From a checkpoint of a small transformer trained on Wikipedia: MLP 896 tanh GELU, 4709 steps.
Each number is 128 + 32 x the weight over the matrix's rms, rounded and kept within 0 to 255. Layers, rows and columns count from 0. Numbers have three digits each.

# layer 12 MLP up, 896x224, rms 0.187, rows 779-835, columns 168-223
108125127167181090155130140134099118113182078153176093092104063128150113134124198188172099092147176131125153129162160122150169152160059115120076132116089067163120136104
160154119144107142130108135121108082134163125167196105137137119129119153155152125164106124139134163099101035127146109073177119092146177088107135101132109115137105103159
139121081131110097112116114120150153131111140062100205149133160161095138154150157188161135160170103084117149183150135050179128164183161110140039109093143104095125184069
088078037113124080123113168061092100128105139136153157166180124141134157155142109104110113128116134083182108198135137137082153120118112066111135114139092124140108106150
108161123115123129110107113177113121105143156162135122137081185163136068102119102096099206141142092145163112110122132160156143087123123113076148080126203127088102093116
094125128132110171124167135186174129123166124120127112131113170125035095158090107135114132173129169090162157126234172179115112138136101087100161100145079095122133198168
105142173144150152146171094069166122182077075137199175159109124158150158115165124185156129175101134077028105192128130106146122144148122177125103111165133122136113171085
156103182121127161153111127140138127159134121096094178077159090109195124114076172108079126195122100117084120171096094129141113177181158150050095115173108243079061113109
085120169152145116101141123097147103159134113103124089111171121106145151188076097025127091098123137139172067172143142100110112146108047138141041164063146146129166087144
084173092165112130166113127097113104183174130151096115100146166103131144143107149125126218120199140147100214091139106099122126105115127110149130121110122052161116088184
105135085101090164096142127133129189193116167142140132129161117137128117100135114118112098103139130157135193160130105163203209075128118121106172169141077101136120159074
160152151094159100146074164062169158129154101193169091123113147082113059157096097105104145089098178094173113114102147132108102054096127115044141146101132121094124130080
131130093164114164162120171131091123082089080129093105126122135172147070225153116179110126128146129159119139098140170180197090117148104128155097118127147113128097113164
106114068137131093064129092143169107173137045169118130191173146089128075134137078108102114160081092108067112125110121111134095112108148171147128181127143097045141186145
090146093140086106138144096095057165118145130130107094083098152140155143144125085086135112143114105203143103169136091072119118143164155078127127123151122123068126145116
119116131173131159103129158182113128125148136110128103164136116167182194123095127119131133128130070111066131114138111145070073097123121147145121126157162111174091136142
139188119167087164114136117071097111156161144104077152148088139150131117078107155161178173132110120183138139140069165171087148167145177151155116179101105176115113090149
182146086110153107130176088160122101150107130121174184166169085135121113125161031191171124167135108128123115146138164137123114100162141067133125085153158133088216129151
055086132165142132133088156187133140128114188098173154093124103033166137166159104111128109127118123098105103148153162120088159146098086104108149102174150039138175142134
105101176152105186071144170124155122186118100107096136146148186122154210132063175132104152093159111105172088169095175086134110175142124114106179137100159129100179168153
144127078176152122150152161122099074148168065105078092150154055127167144204113123162170140028085122110131154102170142149147167127108126121129136169082091069072094094078
103135149153131117128139159122130114093070132164144098135121144120128099146211103175190133165149133195166140117071160139132059103203147135186128144122157123089117102126
108141125149117120144075103106121145180108194122048121116118102082147134122143147134151057161134146136127140111148089121159162118077119136108167115171093125061123136154
165156114143081112123123135104182173067110118100124111130155129122124140085113100144111145165115145162142141131120114079201145101065100096138082101151115099148127104121
135191147124112074152123149165137171165108138137133098096186132168117043117158117127167138151134154127121088064152123087160162118156166099112124133191008181165135136156
131085145133180114110078083112162128141154102098162108128145083074157150146117078148133113092141188119105133142064108153183108115135107193072081017112099139174133099068
111113139112114129122162175142102080109082166151118121150140133199136183154119161184131135121117171128082118103121148105091153133176151137139127150098079066122134107137
087146183158143088136085093158101139113101098121153116116150141142119053090091094046157095129160082064111130081124096056112149085155124102198184155178065132143140141166
166127116101211205109130128179101118061132117098147099147148141155147147146097202107197141152117130144091086104105119173125129133080116123150118059067089095126068130106
116125153058103127099150122156110198195149134098205197162169091165129114083106105110112183123110114157131117090147154106101112127165170136145182150105131110081193115109
131061097170117140181087108080106119109082173240081104092129157208116082067051136150101118148078186216088180159086146155134098171105154189111134106101190155175139160124
072120086128160124177093131133097136149132103090104136123133079176154091123160125106140080206112172139133101063129061130080105140212151081127085211150100120097124128102
119115091148165141154056066066145148150100161140063060132112158129118083110130150163123135149134094131194097150132145164131099109144121167122167184131126099098059150102
134157127119125121136120187137095082038100103074182138175114118164103074171155153166150095146107089169186163109104169097094119118175202076121132104160089126154099073153
114125109084119119124102125109059139151160098166131181138125083203141090182092128166121115165133124134175161123097191103147130115130079110162095080071139149115171184134
094108104105214184164089125162217126135078128135135131104197139110158129182136071121128160123138090198108090130144081129173136122114108110151102148140088120106146141058
173124140098126096142120113114194084175165155077148097079189135182064156123128188126145164133093097116135047111153140076119098127124141156140127102133137076165102120069
150108132129213155148058126127089104138173154090138153177180160096075158091152188105162106121121152133174194153127086089173151157084101134101122136098180070110044102141
077127164131138125140124096151126114033155070143125114140146094173156130181158116156093117123136158157079054135155102122158139188162080106155072200182135195079151191058
110053141131097130115096173183084082144134122146123122109120098138166156121145092175132131124145190104122101190132116150158092157131120102115125155148117126080104126166
174136186136152133126112094111096095092144101080108112245145135108131102111070152147155143074127123118079110147121152112132145109116113238169064127100100136142155095139
099166130126174131170098138105107180125192065111140145135082165141099176110103139087113109143218083148115148080167143129109104127149153126114150138156124197146088175119
163125145153141176141133109149130145137133110126138142155106140159182126107138154151163146130138106129178168115104140161138123168156091161175119128103077113179093131112
148198126131087116187099117060181101094111180110121110102048173138106140133102141157162104182139141113101086118162190127161118124116109156161160126125111123126132094110
103087125185155148134064055104097080136161083087154109102127165083109102164160121153130206148094139128127103114140155151059140186141126107191168113109135195121106028138
151121128117118152105187164092126166075142177121124076141155140124149138098052163155157122195070134116168161119124177121093158071114081114039087152141145069142105126173
113101110113104093233086134121111118138185162135138105104165145131123095159090137108093134167121145104116184122132122104133208181113191159062203155112084077110076172146
161103175133107145123130116150104150156117162111164070184128098113151160160126109120096114131134114116167136075153122116095135112179118160117111185120136131102135130154
099092146083140146123135121149149160112067140123140129092068094166112124138084148122134194067158121088094120127108106161129152139088104152106093118147111164124122088092
060149183099149085107092133180090089166144165114116134190107103124081129132123063115151193128080166088152111137097198069098129105165112153045159162105139137155071146111
109127129120090073107094093135078139121147187118150130154173127056143138141132173132145116122121113093147131118095171053137146167121138146127157071103113130076137178108
125123119116170189143098194133133165136137112092126147163111102146093092144157136134136115113144197134135099141205168134141059131134109067101083154000063090132077126147
157108105130131066111114159182198137120146139123121143150109077136120078100187163164123153113068106134134134191126123104112140085117143183111121137131120110143100156132
140153180135100129127130101140048144142181062219167135192140151171043128117147100143108126139112106129093115146094138161113095124163138107178111114117128168117078071121
130128173132125130155179195168054123132065155107123126101188133138145105095094151103103148105136126131153170138192108110148171089128101146089130091122128125144082152150
119103115168112077128118209107129160158176132118119158102106120148130061114141123164176146120114133123109097153150117124098157093121107113088137173156135089205132129144
080127158143135133147111083155128110062187156105162153092179176081089134094123120162096116174150188118171141113188143078159153110088110185158093075060125162169119134141
# layer 12 MLP down (transposed), 896x224, rms 0.0983, rows 779-835, columns 168-223
161080054181182137150224170130117142081145147129161086083168161163129168113149138210154120119124102151110082157142020164091140144127152095169107067169078114080118117157
144113145144155186163078182172143122104125165126133093203118154139113086105086161107147162147126156099113163081136140126123113160139149151135126075118130128113112112126
157147171169202136123142168105103148177132126110092124130133223131090102093102131156135137096076138178194160174115092181142104180179142147179124072106136162120127123156
236091141120139097117127127120093105163144156146087085118142114143110153106170133111083113153129123169142131112141073100130184157143108107144128093092073162084177126088
204126157106123059183099112051101155154144179105106160198126134154122124118142186145130120135133060174151161117109110126098165049150122079148097202115199037191095138150
119110164097100169098137139130189130125202169120077116138103165113107091174124072120132094152146140134163157112171104097084170145123097174151128141177115032152080134184
076096202159107143135118165117116099181146000177130156125191130107153146131079105138124137134069123147095142107168117108137123090170084134136112066183129144054112144118
090165131121138147178144094111136135122143099090112147146147129117134133131106182098097125110150112139117123115100132114157145132118135069114110148148117133160087166176
145200152113120095130129140108144166160204047122194090095113127076182161122135149103079160123119127146135182199124151137098131125125139115099133138138107078110150118178
143158144128166168148156073121096114179143087112116127098120152117150116088129149118172120148091115160183124077153120192147085067118160154151145236078140076080104073129
118141091143118120162131098128101150174133122211124105142126098116113124114166127121140139071150127173071119097133133190162171102164148163137114148146198139127153145098
090088128212145131250145193087104148184130133159149155127101173106117148174113115109090092092081174119131126170097150171124120114162155145102114120094107124118128162170
145101155093148113157095158165103133114168121082161124159155137146206135132117165139093135166161136095151193126190121189068199131137179126120166095171152117161082154167
177095092165167137117192081150117165118151144130161108125122103076109149135132141150165154123096140143143083129148153152156129150105063089100097102147100129143147119107
125205091106163105147125179122169120186135161097111165133126162167136128093096166178180153130179175136135137135099085175070105145133100095122109117166131179125146135130
141114074106157115136121135156101140112084170112162157149073140091108097113123101108124134116140101121137170062097110129128103120201171159144115086147182135129124150077
142085120074151119126141122089117128164164076089108185122149126122172111156204159098159135146143145137084140085114080098181130162090164168101168103071147111177149119142
094134150140151094205116141128128079162092127102100137120168158096155170174121106135169139067091140125099137107171126167121177118114163053101097124111144132063091194108
135137149103064132109154106186111130164100082121118112144107140174143091131164100188145076120175102105180157189125147145139126124214095097149126053126200115131180161137
112131106094099114093113145142174131080161139115105126118109142126089091064106131158154153150128201141141208117075102156160203134066108120163095112139164164118182153093
141163098173090202128151132107174207107165118128101109121157121107165125111144176138128185121086112075188132192160164135106160144085123153109155140174188075181092110089
143131130111086107180128100136103133139126134167139124153130140153174120084110098140069171085163151149170072171070124194129090159072139118151066133097100125147129113130
099150116142128121074120137096103148107196139129168158128116084142154128090140099149081212112114070130090166090138129156175106186125129110117136150164108128150084078119
097167103108110155099134095100104089128155098133104146127115150117164151171129127154115105095145117093127188112090158156142083152167139129193142107132120101138131109154
154126137160125153129142100142114137154151106099109116112093111157146097117141148083170103100114138190149123127186114120104128177159149149155192142160116109155098178075
133094100117170160194175085131096117130175171178113106104176104106080164084103114122092167087156106122152084162153159166108177211143115104132137150155138141091108143150
153107077103124144095141132152102123139167127124141153191129130078111100139146135097113106143141097114114103095046101115107070078121105174148167095185080205148136148118
146098163124149183159197159141071153158091141141153085146108139108127114067152172110052167186158182148157122034130097147109097109129093087131094128157063183172116141120
146090142124102100135118142159127100099186134163161155070144138204150150180137114121131142119100127097123164125143129118064100106108165119141115147154132116168142129184
105130155184110153191120109105120043163083083131179112107138130154098108122138097159151149154102131147085151126129131181064164138007078117144092108146157051180106134123
158154135091123174121093184139119140037169183146111169104186148096121061111098117118139133170115111172121101198127126073123158177124097164133152158161131153138062200119
150128155068160075136152108152156086184089123168179151125090086122137107138160117115040166096151070126152152150090140138124116117160160134095184151128091098123198154063
155115160141121147117118139144100148088148143144138132055123116121123144069156108152139157107150118099133052121176128160104131160121131141101112172125123132112098120151
115153161173141108141131113161187126119060077067135080028139101138157150177180133133106177144197129124153152098098150150143099136147184151124112114177091048147112138128
070163142099128129138178133122109111094144128097159175140171198148127127110104127098162165184097128107119128091097123176184163149114160104125149103171174137078179146084
114149174109158126107153149140143172073053133129159155155072122153125092104076065098112140157116138163133162144185105169091115097121114122140167155148187102145134120050
123132169120064127148120145150120133089106117135088164131136096109094152189172159143139138201110174048094128101068159095093106134115136102104108109147127097115111074111
132116146117164108101113140187147157160136112079149111142181145070146130074119104095102089119094082078097170116093113112131133120166132172159110161147069124114138183135
068063152147120127136117099146166124127180071114127136065158057109177174166101127109122163147100171145062115069121129103135140131126084135131119142098125147108159149144
087126058166098172122141105088099105140137147102112129139112109113113087167174156142114116077099121108118145142164090122124104056111107095148136178113154162168142147117
143172086138058147075099104152141128121083096095128133082137096111164119066089075112128114105102160165106210131142092146144162096154192146177108123072152130151189184175
173130169182144128133185154104140115075123177152098081146159152169140131152107184076174136124143131112105116129141106146169105127073103060098115178129144114092136144132
123152117144145112174112143190109146122135125096149154097115115142142117165163160182095140158115183102110152128110136108071120090094132075098130157119146193078189167172
125130167173101109107195159107113144166159114154170144137143125137094142099126141134144171137097162120115161146146066109165112098149180094090093106138134165123130093126
109165149145164111101119122103150080112119176103133169153189135099178174170130123116099114099074114140078141163131112161090075084148163126144136116149123101255169163168
135105102151114071179120160166139110140085156101101099130136103133114146096199198150136146088162111129170102154099135097120057128185128162127167153059124114080163108103
161126087160122157181110035122138168085095128145103154155163145139078177108146125187135133098182129085050127132110160093105136129134142092135164113165162091146142182144
158130127137166116100144144164107181184144125115096137137135132116158112157099162119118149111142118143171135124147093159153163165084127210043155103129148124123125157123
111135145146102143072140147079082182131187170195103109147138144138185151103163089136201118141161097136127098094110157137130166131117080186094167115134116141134089106108
111140150104127129118135091179100163199160161145174148120182157158133080140129167137162185146145137063136117134158139095151198128052135051155163065113082154119131148150
151152085130097146139119126124161131088136077190129124139085114104129105188074141151122061123144180114119125137110126140049088087137150070123158187161120085118130124129
120146165091192209126117145138127098198108147032073107113153081188118170117079105060145118097084087105107138084194132110156187026146149113091133134107118037188096164196
115156153148136147123110139120110150093108119127110130139080160133160144108054099107124107159123039088116129062167131178168124108155163073129109154137153119124133137118
049135178116074061127148171191096156061146145180112114111080141078081160130171168174104141175153111081145169106122140142141099091184123127144186089108114190116110102092
153152078079092140097117145126123120109190122115169132135095131131165037110109121130127106089126035121122137151087137152088144137115141112139113107087162099172131131177
127113174130096133212171149157095084118133153193092103094153135156152129118181147134109106126104158112156131125116160147091096204086142148148151132091112109170151167152
083161077171159155122122120129070195100204097098124124190118114150163152164117130133063132131181144140151164162165165150060080094083121089105118148155140141103108155086